config = dict(
    num_attention_heads=9,
    num_key_value_heads=9,
    head_dim=64,
    rope_theta=10000.0,
    qk_norm=False,
    parallel_block=False,
    init='uniform',
    warmup_steps=200,
    batch_tokens=[65536, 131072, 262144],
    max_seq_len=512,
    train_tokens=648800000,
)
Each number is 128 + 32 x the weight over its row's rms, rounded and kept within 0 to 255. Layers, rows and columns count from 0. Numbers have three digits each. The size before them is the row's rms in percent of the matrix's.

# layer 11 MLP up, 2304x576, rms 0.0895, rows 528-741, columns 128-191
105:134096118174148139113161105084184158128130079149078127153103173180162134130188121148113189103122171148177163136143142091161124120138118115129121073085140068035102103126191123127106134122145094
091:134159142164151102123136142128132084152183095124172107041108126116124138094132130148178074121131133077056141122182097146139117118151147111140086076132133165220128126189139107216134137154129106
097:080111130121111167150150193150117138139159118119161129216116131149158109116111129164151120146126136149103136129159102144097115083210106123148142112131117139149088113109191105208147097157134118
103:137137121120159169073098115125136141097108170136109177080142093136139192133197163104097111102074134135125150076140171160130129113119051133127167190209157099119103116148095132119169111190133172
095:141163225124152118123155142136121113141136143116152121080133146127111057135132139180140124140112116112090138078115078181041168155160152101149103147111173146116133143167163098055108066098149130
101:161089156124132079142150148130085148136103101138130088155112113175204136108096144145181143170130093145157147110158197119087099140148126113178119146137103150074108168124104063151054087089097151
094:131142159115078121113128130163159175077118125197084041107173146139131087114101079105124166163149070105101111128123128073148152115113137108128121164088126201074115202059147126115170100118165138
092:085121092093179145094156055179147163181105186148085102128110093139158147141118141119163131084131109126068144120150134178146149118171138135132126110192126092115106122135128116092139076152131147
107:209142121093178076091078142087083141131087114167105097125114154130145171074095140134086088148082125104086130097134169125169099074078155120187189105122095186116159145139208093102059136130142055
097:111209053141101161104140140146136138147193127062138153113142133105124158150170171026175172145204115127100110111146116126111135173116117162068171136069176128155143168108160148129110138176100083
107:095129170149179089127134108093107093175126142130133109095128127129160112070123128111149199085110118079172135172110145148169086135102145111160058099152103130109064065135120156174095094124117169
104:149098106138205148050047116099151172128179113141112057097104148111103122114165132127180091175171134139127128153127141119139091087124142078150105119162136128086150140133153163120155078157135084
095:052129136135113147103122119108105167088180082085075154103092100168170079141105158141080110088118130149078129176133126135146095094074134068105145093124114145137055060175068112118138101096147183
099:160128121141069133139143126087148105113084115184119141161105195131106118105174107117097106125104150104090121161089150115063141110146135105104096124145153107078138059131162117116107117121086183
096:080149103121117136157135125134166189119127118170132137065125113162089121083164142073126147155151093129125082105121137141150103129104151154129148091072121187165135086078133089131112104127134118
104:154124174100106130117099191097068156137131161157075105147130135161108142087081177109146111100157156123128135168203091137130133129149160158130133124153152141144113084081120173155155143200182089
095:123164112119117209136166141102099145092132097129166123135119138151090177119092172138131125131103118150152119140121145106176148138102186094085133139151092187036091145111163117110138074151157111
089:080150113131129155182200178125128124088109134142124094166120122142114146160091118142114056123119180118113067121196118143135149102118140087180131105119124103107121186132089073118097167090089138
096:111147175088110153145100087158120098136105103134146121077094106098110164138143151137187133098112091081114143112125164164098155168143163108070110175109133124126117106107143110103150091113112139
093:109111168174096150212179146099184151167077111133107151118102105144172163144118128124122191149137148101121136075174134099119108109170082182130209137124160157152126153096132099158108090179109128
097:116122130099132138087132116163140153142148145135170139141098129107060085121139109135073107113103158150146118078110122119089149150144173116158189110151107137147150088152121108138154128130142054
100:032139109123165121142132120081119134199155093095130120076131158139168118130106155087150147136103143096073131188121123124110187149158154101140143105181168047136043152130146118132158097100153164
105:148151121115070172119089134146155110120110108111124094160085178121105103100109167093133110145129105139081106123088089105102158089107146103138165092080103128117131130060121145200118093095166138
116:110112195128064156216180136125152082156134074188094080113154142132144071184182114104090157072166150111128145131180137139135168063125155127067113069244116138199120129137161141133159157131137070
102:129168142122114099171140105139156013156171142122130127119084105133172135119163141062121074124193149188124116155123139161177141150138146066142159174111123128132124071100112129120149122097111121
106:140164159150064121105163131082063165132229142107143124123123123132172116090151150118155117156115134159173136099132151129184161092157109066101184149189114117111086116100158095118141104157142160
093:126201129129174092147156123090175166171141168149063145172095117142095134108128150157146108137101125054102087096145139129092163151125146182132140109095103142142111126080136150176136114159112175
097:160115136123120105139091082069118131118145103170135173055105149156138147134144124089101121111129084102117136140141153087146092107104098119081105118082134049121156105181115058055065150132146139
108:169092141120146119115086114132109142177137150137141113113020085126135142165124111089199210121098192126121160098115119124147106099153193110104117122221144113187105090113120164126165112082154108
095:094137179124108140079117125171115174097061142161137165101149088088212130146122106123134125108153124140137113145150071077108134084132175110133115160167151120098121144154169162170179133147142097
085:124106154115188173101094147093147126109153120121125141161102098156129148121085132127100164133098178065127129131154109126147136100218141116071138168141158111049117131159080123130132170113117138
130:120164122131153170147142111139097151110152149109155093107128169155061127109073135147121107091093110143092159141182093188136108122077140139138162143111183178107101109119096058181079129153080151
091:162099132139164138138118125095120137142052100085115145089123151206161130134127138147091139077134119180168128118144130088120167129131104144101136138077104138151121141157130152140119144114154111
100:182097189187135127099140131139189183067167132115105128067131165138137161099155168191117120147143152173145080087125124161115157093104114113155140110180206128088127145098113156177132109099147120
096:135087070199060121130166149140104204115206129107144173114132066078058102122117108097135124142128095095091137097130153123118110116160116057170122184138183123089114176167115132090152134151113134
091:141121095128174143148133154135082158136144112102123135064158167109120130119167129101092051164138125094150101106132149127148193120116110100140116106099125149158128127092105141164117044085166073
101:144103106119078122109116105018131112109079123175104112153097145105057102149105155102094124093072103082185124137140097137147095112119108091101107140127118150151171077126048095106113144161116152
103:076110120094148044182152152127122114106121064208146128167075134149138174148072119081072144166078108130059143167106135130115096111088113090114139146110072142153127133144126087125130201149121124
103:117147135139077091173107138148163166159125124137155130194141116123170136155161143112124085151193148168196119091045138138157172126121134041135147151178110105091107144102126146092132115060068156
102:131106117059113098140139132101156192117088100176105090125121096159104091083158108107090136130167093123141115104090093051167136101129139118089161162120060102131094122136105208166176141175103171
093:148155112148080083083078094139098155172146128114123111074153168130126140168130100059143150109146098138189156105144136107138077076080073111167152108166130153174152165141154112188156161160095138
101:171137096138114148160191168173070120133123120094179100155165169158092069117120159127123120127145148115181101117085144114200148106086116142181132206080046138125131108174110198091142136147136147
096:111131119114092077067124101132155088179171074144142095126141104166102135114108065126113133109105166119111160214150093151088072115079100070115197115135084109163158075130108199149154100143083054
094:137138134177134140156160100159150146131124161141131146116109089102146135081154137145136132081128070132144122153119119074131221139085150158119142144071145130134141140120149133151106142132123105
107:139136091096118130179165168101137126133136162137128155105181089140112118167121125172107129157128114149106082117152160133120150089140122134146177063141165073114144126171130125156096114135167105
101:109089149075103208159065157089092092110150137104146089100120136090088099097150176158127083141152065117165123116126177168098119105115137124101096141142115057112114085139135084105139150098126115
102:103099128078138093155134116065060094144167125110139118109181067151098092101173109161136137158079122122132160153090129067112150108139128135151140146166173177150085107107111083188154107187046137
104:062099167115092129135162130100134154177175119183154134127136135114055104206109109125115112105141104164146135131111112107130148136091132094120133113124151186189153085097124089196142139153132181
095:123174145182055105151170150127134232151126139084148157139120119138168132081111088127133144103107131139176131046169142111155063101086111104111063136115154134161142133134098205103162128139154100
098:122095117110131152180097131112081127112122130138148141181179088106146076170142083119161087153121118115186144136063186090072100199132108100100137139125141121094124177224117197115112110141156123
101:137089152152084123109119196111123140108134153066163152118152137143122155128156137130099139110081155224101152136140044082151099090134074146113130099130150202117120111130072100117119063154122096
099:169100144094152139182147096092110146133109098103133076184129075106122087132188101117119165133081120142161117123132168110084096097161118133094099146151096186142121158099186130000164068117145174
103:118111135115132151205108165051195131163126065084178040143150117131135166194100148150168178079162121149113179095146120112127150084142126164138126142100102093141106101146146163075158158054086171
093:136121141154128108093100160138165092100067169094051141123128101153136141148101118072193087157180120134066106161160152099131154177122149169144093084092109167103133136121141170114158137187048185
099:121093125128113133113096082162128085140146153072134134116086093134144087106158146107071115105109172117181121094136115114096179139138126115124089130125111132097121124160137106145113093142146098
096:092122140131158143090141086128122137117111062094085132146165207115149132121103110122108154166174156114110061115126123126107124145167147133070121094177172125128137101103131091124150059169025124
100:121043099097152147126158128144199143118198029114125119103143095120181094161159079193166066121142116076122062139136126125052126119108104147158152123103109192086126123105149173120143115201113142
094:137104121122135156112134148084088069134191140135110088175131104137166116093093082165147135137147146110132098188093150113149107131166178117119127163051095160122105204122190144174108128124095191
098:072111121097201148160101133147134208134109092148170111168126096125150094123097110134123151094147127129116159100166175158132132097132113132110116136207110133129107156130118109124186134155090093
098:127163152151140124071147113083163075137177123166110135094167126136147158085151099073100156156150160112136121133092157130153056094088167099000183103174136170106112130182115146127141165119116114
100:107159144063152066122085167069101132127165110135091127093135128111128126071112111126108144104168176122122142142119158154163134163130113121170092076132129101093110081103086157131117080109160102
103:099163077105152133147207124108106169116130074142118158136139059151145160152134153141160159126093163084116130122128139172153090162124161119109128157086176106134117155114175107081114170181138229
093:092125218165122167116179138172110138117126134151143138146168115139112187173124126182148136113145117119149123142144084093144123114056140087122133175114192064101140131129090121172048137071183133
107:120101137091148135110120101141100073166095121134178092136114105118140149181167190163147192181164183080101101159177169112073140126132123123084145126126127136148122100117105145081108093144163128
091:063191118168149120146152177117201148180163208142135185164108123137135149089126139147096138189109057167139094114108172113166135122132136103088121146121134104193116165170114100072139093145159083
107:086143079160145161153098105147064109117133101082137132140115197115153097119119108044089186139162107146162127167137120160135173124183087147130104136185097119167095119133089099107108130126171152
104:111133147085103107148119139091120173070143148147161119151102137147156132181138108139160136139129115115112138116084212168174102180102145122138213108150137094131099188041138124169153069099104141
098:090132071113132083099116173147161149142078113030140096143160175110148173186107094144063117189118120128148113134115103184061198126150162069167121089138143167155151126172082154143117165098095118
098:095125116082135121102144117159134145138130139047118063136090178175200126126135117105176157115148078162124165143097146122157079115132153152120118139082131165169136040114120171093136159156107135
098:171178164101121096109161187118117081146084116140140145167116170156129079128107128131095042152092138068119144102135084127074088130142137125050090123146109166196092179181121139087072129120141108
093:180087119128152188131088135066077128084189121068106104114149146122158131105110078114160139098132166163134162178146094170136155135134142142080090132131111092079159131158181115151141149079158094
113:096106128098103137127116126222178126134094136157148150104111152134127105087129106104142102145114076148183145130094101112146125137111151134121082095129135112082065168109158125122137168147170116
098:125105151115045099110154160094038150128172138107122061139118146130122096127130135139138180096089149105129146140141158152183037161136108131130147134118198162180183156143137160127125134134099131
096:187131145110096142136150048140121118144069131172108105180104159186128102116071120076101141122112116125119119204184101093108122105154132127156164152103128126141112141132123169111086202121194124
101:112157117159103129161162100145133112085115148142105123127091115097144169111105124171125131157148084122152141121087161087116155070104198058146191145074067115103110144202079077149095136064101146
098:092118178114108112173089120093170153129107125115198173103148188142100109132120087115106117110097142095127125088148112076131150138090131111128119141137090157124135110134147085089074106076173106
101:166103132120130134093119122118135160113152126134162111141094108095131115177139162135117167133129152131117166154113151140097104139114082141095146116077118169178165093177115091119133114160109126
101:132090122149106104146091119122135109092143074124133109085124085128192118121079116103097114121121099120157123141172171116151097099100134131053147124168092142134119200111131126181145135122182152
094:117051151106138131098096136148156114119077127163189156094078137123125155113088114145113055137137094028102124139110136126129111142094134119172018114101123129150117128114111126142183146132074202
104:150128108157166138153116142160104132116082164146130118131194135195131109085134076101118141150085132135150131155125129135123197164181172108089157108068119110082122093163129121084065119143085091
111:105084111104136130178196141217145149123104127100102135121120093136128129188107105102089103121072148116179150177112153115087143095136116088154051161111161125144114162157137078146154150106178107
100:136074187115105094134105130096143142133181157116164114145096150128151181130092149130104155083130099092147142130139134122141103089115066141114057119117114147088126125136142083159169157150135092
096:121125112098134157187141175212198114137116120108156148080104107124192093089099083098146143108093132103165127109100032154080148152153182108105118173107109103114163168144137128107075116088111123
106:105121077091146132109120157141198159203111108155130126169148136103098078122103086146113082116103115111122128060161093118158159153095087139173142143066134140077114129149127165172123075141148157
101:065057081135128103102142139140066154074133124159114094176086121156041091086143143112115130099121142192135094120080116089159140125171096149061104137100134120134118092128101110133176090149143133
098:069092133081092100162129146132111109171121122149121134178136048141114149111106157072144143132130122163135111119037071111146141081122111111100102105153141145126157128105081116149161146125115110
094:103169123138099136084168139144134074162149158138119146138112154091166133078097113118103153102139190114118118167183096102173167161156149122107105091095161129189152117137131063126139138088143053
099:153154087098123096122117122097175132148154148063124088125165149130175193135114097167122116140172129105112138193099110082081132182155134097186143114125118155144132180141130123111173124094143098
101:086082122110146109175128149106131097151134105089175104127140064138145110119184096095082160106151149110157058133161181114128173139166127130125118152093143136141084126160111125127138137147079093
092:136152096105157092129121138125108140135181120170116124168143166105117153115102104117148160122100112145097158142082087130090120082139124073155132115151106115060108126126153131121173095117122113
101:111125146099138140170142135108168110156086200144100164102117064131161144093126093179126073100139106132119109161093117108093098136127105143092153133111174127204113186163166136126137160145118178
100:123126117158155184124165130126133104151153083128100176134146087117118110116130158118123163112155133141131178139128154127121119120107116155131143218116122129127159136153087187216122110209051194
093:097106044121054119110114157111079104140111107122069096127093140092085096184096117133128119090112105119123125207098089083158126074100096145117121088112110104083108133087098111179128149119111152
105:121106118149123107082166129123125130183146166086167116116111150113145123121096113148098140118114157137187095125095144165145101120121122162129079091107159164075116133171162090135168150109138152
096:155133149103148139095136099173141182072175129121119133080141137096151103084144137148194089154108135158137113134112134095119197123150141134134138222090157112131165134146098129031084147104127128
099:116146187144114142165154165135065099141165191153162130184120136206118142183108097105104179126154145163126158149151099145140136111149081155135151132115110166093175117102093152049143137075132128
087:142158110102179128072160165119121086098160086143140089112119126155144138118122117136189112152145115088092088142146118090160162114099079114122062146121166131119062132159138162179106082149174094
096:152173148058198171125127140144152122093117150132118103123174088170093175100142147145154117071121132168099095102128124154120112147185083089135119139089109143123094117119122121090192055124106182
100:184133115136114126159122133134147087135078113107140142117107105148165144109121099118090220130110084167130141123068117083113121147141149137100160140122097094115126145081137124107125119126161115
102:159129126100133123156169115156083150134178209173123152168163077126124095159148163172124109091053096181098119126089113118098130092112134130093132150069155091160151170138112166139201130153131119
104:133152094174157183089121090144138095120100058153135170133095119142153120170142107130145159141151134185149088131108163099131090149140164129124090108123080144156090109133137119139087084044130143
095:079142061171132111120085133118092100117100081094122131096120123137095167078132139108113104182191104105199108045161179101118103141117060071140167131129129108158137142084121108090088116147164090
103:175132084145116082126173099132061113135096163134167189123145115123096129079165158144149110074125115155193136147171084140093112097113119163143087107162100160188146084164110126106163153186185132
095:104134102135154113172115172169120148137110132179143141070168098197135128109126112139101141125170102094057067099119107140183165108114133130122160141096061083132180128202161103127118118062136090
099:117122048062155140148143111124132128118138098114150140060112145114133178137110153151106107109124209118042088071137111159161161111138049109104081119119168123102160101137078152142147187053129138
098:083124146171137144149168138120115095157050160110097180146129176100125134148123189123111190119115167163122143147104106160106162140153129122188142133142098059120146110115079060130118141159136197
089:131072102068183133106152193102116134104174081166171103135059184143103121104086188114137106111124091072114137148119099108067129116128070135115119138154224175144124205094134101167177135133138144
101:113159126149121112135118111098113162098204139081157164140113121208120187167138122143147128120127126092184072157121186150088155152129134147146094144148112115082111139144083150156152174161155136
101:156149169128141090092086087138102074146110084170168120105166090151067181122148171162127143160175120093111156060116201055139157081157171160134146211154059081110138112104111093137150084118095093
094:120184114092128147123127138113171138151102103091166120094104116120144057136110119128104086139135183145128096079114166125150081113116188126136054070118053167114114174174163062123149102136153139
146:109140095114117142163157093110106104088109129134138136114152138166173022155111089160101080135125129205122145135095182092099069086156157143127133100069104127114100064146117159121095162152138082
107:107127087122111112162144136074108160096089112080084175110154137138089083141095157119115112112125127124134083150081131117137126111111156149142121110069091143124159136141081139182162186118108188
102:085108124136138099121186154132142155097129118187114121125171134213134137078213144182135115106126147108103047129145157136087099142108099107115179147152148125066111186195073084157092120124155157
097:139133135165172196146158086142094130076055037200106134131144158098119166123176146146153137149184119119145118107118093149087082103177111149119126101087090126148095158137172169111164135140172094
102:120103096093032110174074082119132126144216162084143121121089149124149183109137180146136118142144090136124111139075076109133136100114157081113116137143091135119160135137163149099091141149124094
099:115135164086117094140127110157147173155109098102160122071142166153119121139145100103150096158136108131119190155136196085140151120120177146131139131118112077087115081130151140132166164081155111
093:117095095157096176092172091116128127145106141066134133178141117112079152083116125153075089095142141141162135122126111080096136107071181092075114125133179200120156115052123119173119071122100105
107:093118150131193146088121115149125081134112107085116094068116127189106111134190124144132100172192123099156149106177113130094104170098086130117136115146120075143140101138111128082118109126149109
108:073117052137170115089151113123136139190117146107145100188088117198133121173109139102128142123127078108156106146067137157150202103128148150100129141172108141138135109119110125201124139137144084
098:080155108171164094164211168158124127110129123114133193161131170135125190141124093056128123105180144156081179111144088126095202095125105142098176139173111110117086115147147095101100172187116144
104:121090095149091148186163124133090068092121111133076111166129086145139135120124187184180086080111129160142169064095144068148122128097155140138149136190090097162123132158116132101065111131120094
119:149117188147141144144161132146134149117136171180088097106152147185161176169094096126140093150181119122121105153146109152132089098113177087172118139141175119108142102071133103066153132166191149
100:179075134177139111200120177111093133134127121108088098166174132113120169106110087162152125179122025162131181143142133085133168090099128089119183149101116212144178124123163133129123111122057156
097:132125160133080149166091152173140053086136121102136160125150163117147062140127081106069108102154156175169102108101191123175171103153078136142135072158101117138111134113135145159154182135106129
092:125075128177105103126159140104139143147157151137117145094083196121144116148092172051122104090126132111159187133122151097097135071118117114165143122138084154118148075067193164119088176132099121
098:129137144136147141135106137154151099151123155149110104158136099144126109152108162096122180097138128108144136208118145161123215086121065120138100146144147141121154130149141114143174121111098131
106:113157163146069113093114128132144154199110137110080155132159101117124136227138107121134126125106149084188096097148102112169095144090148071094090139158128065161075150144113138113116081138115007
090:115081103093152143098084159113147103083074100142112139079127185112109075151140150141127136080133130141117159128129156156085112119091104097070161151089128124140184143250155105145130131092094129
099:135130170137178114167192125157139123088087117182145149136094082136069134144138200251088079114124077143106133141076105095097167115061144102051114166082109138161168095104108158108188048133096093
096:154140112166088118107092133088176085064159072159161123123113127187151145152124117174125083093121135148121163135101132109135140128126127167094136183205141201148173079086153057144066071094195111
100:137057158137138147113166120146159143156045110080128167143143153168147155128123097186123126074138130125109145146214125131134174093129124092149062089142119122156194166131106156160101095153097144
096:126121120076101102129140069140088145080163106162153092092155142135191184128160150160088059154177174140140153127106095125114090122161144121100153114087089155093167150174164107038092101150103199
116:141156194147127111129127107116097197136222115151162074072127078103114050128125061181147134125118103169089124124154134168163157063176142079144083077180143153102071091141190087106122130130136148
107:155148131117080124103067143058078151180158138123134162092150137150103082129168146152113167110127111117161141194151147152096160085162064126162129115157122099136107153052133133098133099192131086
097:147131136119108153140095120137177143157146139152137135163190119122161130171156133085086146102113196085176104166139092082148134096153129186116155126092173118163119130157102158116119140113150132
093:098157113113109093069159081107096149095139187095203093087138143108096118166132143147125079076191122186108062125141192174191152128104214141145151090100152080103166185130188157133107176175149159
100:136143109128099160117119127121071099174106096133121101110139140131186141087166126136107226087188125169160096095115144107111110158132095192171104113114149140163122056237119152182090123177094121
097:121111103151121109170131152117121181095076093103148136147132122126078127079136171166140099119044174110132153157114102131127107154148178154177144124131074149167138082153122155174138153116169136
094:096147141105167168175146151119136139117122193146143164079166075118139147092153164096121178107185120093131140178146095151151105124116139114104073201182073129130107170126111160059159111131096127
100:154180151127141119124183109134108081104137161113146187158062083159120135109147149187133174149137206087206136104116101137114178111101148136145112116124096078096106176136102127116096177174160148
110:137112103129145126177135156131128071111085113061137125084137099143120166143141153179122102148119108163144121149176184145123137115141116111143105150123127125138178147132186046162115114145089099
100:127107096064123111146127104151119139085151113136120131139164164194097073115153098117180108106150126207181120126135126072167109087135106129182106136147169139127088179160145118090168128075148084
098:128104125127119155177122156108113094096121186126139088130066133110128125114159144112119105071138100101093167134141136117108131150110140144158112176162137058102134106137118107104111174135094119
095:127116127106106134159143163084142089111130136104114128188100132140091153181153132097153118145115158187192107158124109069161196116100147124124111147142129111137171084113103142104123118090077123
096:016138113098131129106111135160133144157129126125091121090127136091165091128136124107106170111021150071137159119142132111129108163138113140146114098132160112129143202162132124093128180116138125
088:166087136160173114166164120148152146131135145150202090165105146092102190137126084127037137162154123094101148103140176140166152121134137122223182162155167125121071113161132160119115088160125160
099:093070056148139159131145070159100189038110124143093168164123074132135124174135119139175134097176152096089104097159171094131093124185084114098134131109151157074094147165165121182081079105113161
114:117092121107171072157139145158110161106174074098095104097127153078131123099100133091171155131075122116161146123107092168128180164162105123067130071130149093147183199161031101115156191121184148
101:102149153133098119102150094160165169087110177110156130162149153092106140123138168183132095123135127064204114143177102122107148113151151113122114089134086107085085172111104147198146148123152157
101:150121157075174124122126152113147114104178122062120143192156065137134079179076092169194156115085138151087139133163140097119177098078099152129166167152097114143115137106094121052040159143109119
098:139116106144163101154114118146168092102144139152160121138125109112106117100162135142111121159045129120167153150080151135150127124122068190160128091025148127123188139139142135123077185113128129
102:141133155078149115147102135114118135152198130126183124130110116144152078116147152149161142149072102144096121102046129126169180114115163087178130080129161136157089127103152175127100144171117136
100:148143133129198114097101164110063110097101146140098095073136161153129103190128153102075126163058125150092137037104094136120169127112126067130127134205093108087076138125134175102128080088161164
102:152116126108143143151103094100144076164051140181116137136175139177131125148160102097153168102151141116154160140157129134171162139128157138092108127128111110177122108126097129133085168141122182
091:103135151148110133128095155096104132181130202103128135171112167132166114197162176140148086141100137128167189074141181139134086149102098086082108116106165133165146122139150148070131132129092125
105:153150155138117113087096116156105116051160107230176173116107133142066099101140138122100176095089128093182080170090119125171110124135131117194075083125096124166126125091079140117136099108177198
099:103106136122100097113107114157156097131111161129111117119086114146166116137171105097134090094097132129076143081137096143152134127155127061134175116155129092141105116109123129151134156144104186
098:108179078165183112150106100135120158124071120119169110168112067161080165113118139119139160123100145093140146048116125135092115112133124101170100145129120122154157150133096115130144154103167172
090:154143137138131080104175146140076137117097150141158157110138092091113114101115160110151210158173141138068119132122119097079161109111077197062094131163135123123128126105085160140110093201122090
091:108182152076207090181219160111176121090124132148131086173108133125062215127129168141116102146165072148126096122181094136156110182117175175089132074151087079182097064128153146120105083173100100
105:139127135139097144189166071109097143170139122044142126124153185112077134134111147124110088131123143152123150023058096137178129089152101106083127167176131084119058148122109108173144144095146137
090:158127126105124081089199172133119131175104111121125075101160159109150124173124128132124095210113093111163133111139108148102100097109185150096112107113135142136129106179121077113037154148118102
098:161131165122125124135142114146117155135118108140120134108124175153111143123156101161090092102097121163172137145130148141124083131186162144084161169109137104175183076117116107143134129122139115
106:101105113073112127144130153158144110151134155095144091128089077135088127121113078171111144134086168114119097131148116113108118141092156112160181153141194104114130069105182081140160120120139149
109:122142106093155183176143113128189170166202154115055138098114082119168160142141116129078097138064142148122145085066082098145135129135098125113099152155165100132118082092140116102151148116098087
092:081133179112155093137111116147148128185123140154201058158185129155085071138150125181132136077141078174118210140132110139102143183075109139123079156131177094111121106103166072172127145155120102
098:111105124107095099139143161156181164202118131129129154088069142140175128108107111155106114090101116119150087173109152111114142110137107129105149102148125135194147072141177124168152157091147159
098:158107145107156140149097143136143188100108094158235139204103163171153120078125152094167115146156085143164190174096191110145130139150105125170122152106117123142093143115129168167140138118140154
090:124065117148034124116051081144121118181123106113125116114062176131122130080095184154098151081107156103139076125163151147156149113082196050134144099153131080111106133096158120163170149108099127
106:082180115142121109127116093123126045108152080148161121117127163146144129085156163082186138117164136178165122148178157145144079115132156129110109170125184145169106120132139177186099151099190144
115:186075143082131091131039106104161120147086153126121104076158092121104130048109076085128102131146111138089143134143138159120158058139087107141167098068112186159071119118089159152158135129064149
123:149096079120155154106130100106130143174126103149125117162132096106138179110115113125121155164164135143117136141107086114124169136149145105141082128168089126178184080150107171130136174095131128
102:123092144130121168167110115141115174097113128087132121124125098143095153162107199113124140189127166116180124044100130096110076099127103104126138144136083140121149188164076110199121131096172168
097:159091135104052128115114076160112103081145130201164126158112103122128131123219139103154122189150135149115060122097107106131132182117147131107135185136089109141097067091105095179115153158212124
095:211125143084149183115123129123195143132133120210107103119147060096126133132117174129075173154144117171169153117121112116091119124102145136093139174116177153066099194176143072085098139123117125
100:092149116136131113098127148131099132083088120138093121131160125168122144181110144159141141103150120155047167152125091070112173111128135159115154074118105165079108136135064152115124123061068087
101:122180135117113133094125190145119121168134137073123088183139174152124117159200178129148095111119124131103147130142096152113098168109096133094154124149152131130098155081094065105110149136120126
091:097149112089102097147204137165150080142142114146150142146134120059093101147140158177100109136079119179157124121155147117089154111151153144136107129115143148213136147102134167136154102061090127
099:128115178105143113081139116064104102107128185132070119179111163159155105190121134107071162126102150128115135172085113094204131078100097071139145146100175072105128157147125119099144113151132084
101:110119099146099133127052110113146092225152137126073082127139133120112146118128163122127068188090143139056108122144099188140143084138124092069128087184126153082137175169148128172132074148088104
105:150145107146165142062138189161117064103153133147107158117124139095149088148154137115108116117119093193122148083116117111143138156047138112134185103090081146127114129124108115122155133117119202
099:169114177158118135125110104162138184084085113166138152166137136125125142156090146167138116097155056113148184114117159143131141097110124105138120162185123123161144103103148130123121107123107101
096:144107103159124152097112194076174147108119085119163141090119085074139229166116116118101085189120134122177074154146134109160084117080173151138128138129059119158096112130157149081108130173129106
092:115147134086175148141139154140175086158159176040121144122128114187133140106116122166096052102113102131120073101141164115118125092125140162149131085114123107157128069125110127117114167066149130
091:145144199135184172110065116151126137155130094117139142096151150137111118142115138101138112127110104148119118000112186121165100156175143122117127114093140146144102086114113146109071092060136182
112:105175177146153131166087088106127102115153155171107121145147101039137090134158112150094148120114158099119073166104065098144164031135114154083051059116079127045167108126089132119147182147060101
101:115106142156122129172180162185154095078124094132069124128119042138123082103118115097113149109107093088137169095011144085110137097111106121137049116179120134129096141141141198130116084209174110
118:136077112125153140119099114126136064126128171132116161112137118137118182126151146106116137132118131147114141068156125110100109101174183078158081133139134122064224184167134144121098143169094125
109:111127096143161134119159109137109116082147121130104153131171153105131111161095118118156130173114143116097146176054100135216129050135127094105135088131135123153165087094136201140126125167153136
104:144093124074124115127171123118159140174104185084091163163184139113125104114137103130129192126090166141141104101131214114110225139090158100116119127120075153170122143158142175110099137114116146
103:162228131176152098080208165134171168175128058119122181134105124119111104159098105149132166106119115121117136066073185094116080173157107039109154097131087104074140087097175103174091121129112167
099:077179115147112132150140140116083122093072100176147176156098164179090103086135171144092094138169128077135121104148131071129110193093111115142137081086136098151091159168114226170153119164119090
096:127129107105084083150110121156164097136098155157163102100122128118133137065149088178190174109114134115109146134143131115134157100130186135125157091100187106134136114105148084124141128162154147
097:124151129156150140177166156100114097121111098134105140130102112121118141156113156132155120106067113172131127134058114109129120159101138105090153135100167118113134078102128170161139115108127110
103:120126072084102138161171092135109141173162134099174166146139158188116141126172140151093097081149137103167090118148191134197122127185189119122096109114168182138121136101177123126087093149119161
095:170161093032173093084146078118147163142088109081149169122110197131153118149098128177129109152131186100174129156115128125037165120138106135147095168159107150147156156106127129125076112123212138
101:115150146079154193066159123183085107060089074111090134085136143154153149109130159071105116174115076126118105128189180131123132116069109102089101122157155139146132115120117153174084150132143147
100:078119163132181092119161102092111146163126162133167092150119147114168090076134094143079123094217145142142172177110169121135143139134144107137150149119100120118107090053113090147101147063137132
094:115105139076199086139162138154122107131145157139114136082121139133122139148107192119121139141149174148127138141148140151121127122128106063095153144142119058128086109072123155127135118108070172
103:191065158163117077128172146126132186137119159139117136118120150113109185083109089098124148130166123113090140118159173132081070134086138068087162082099145114141122127092130127088070188118103074
096:025110104129169168080125149184124106155124125104210122078145205148150121109136145092126084180128044122053079142130087113124165098144099107111071107103141120080119127170148158191112150078212160
107:153136167111108096111106131148125116147210123176136103099162095125142088111159074136131071160090090073132114125161131112114146119150125147163173116081094132153122160178173087103153158067160138
104:147117165177114151146187101128094090135139092119068161144026115182109136101078188100100143079109116180123100179130056121119103142151151132134133115136147106139131168110149088161133167188130070
101:095114139152132098097117090115109123169154187051132148117131166141129115134118133169107139101135106153124192146128163143122191167138100107134072132114164149155135134117176061129104175132164097
094:080162177147151147130075127170140140138121109139067159106139149140175075131159149111097134098139163132159114216180123124147183079179162116140085086092106111098175113116116106118197116149133164
102:144155231136119138139090139115129199104139135094170145125116170172153058098109072092140185170073071133127117139097139095161132130124150103042125104078104185125120114122150152152146100130137143
108:104123106082114134114064115127136116125175106115135135102160131160181139127186115071132166148120101143200138133187172143136151120098106093173135078096089138108114140097104145147109112118124088
097:159142125178155139144101101058142134159091084166123151129131090130096106140174153164145110071188164149111163132138121136094083140127134076157122158164111139125091105186160159070115111163125178
103:125161199108131163058114156165115141070169093121138174150151138125124107135167139133130116105151152165154103136145093116100103099112176121100122126139103127179144129053184103142151146127128117
092:108145132117161133151127137132110151160113120141076173147107191102117085139112099061107111093130100176147095144140174119114188156146112181088090147098121170098168143103161153121103113111106110
094:150127145184111165154132131157178134161141151126108133100088125143051120095181066120161091100149124116148172134118078122180075124065117120118098135150158153136067076135152091083091082151115163
105:098144094101123133093133126120107135168110122068133149148085109142171138144140058172094105115119145162117102135125149185125092126094137121115153169134120110103080131137135101127099118110088225
094:116120087155173147144145117093164173096089053127141151103137124134142054113159093140061115144115122111096107130144201130106104122102073171155061119116187134164127152139130124201096133163139126
099:117135117164115163079162109138136112127122075108126085054157210176112139081090114143108116114179128160143072116127111090169077140147087115156169108073152125181137051085119148159106103159145137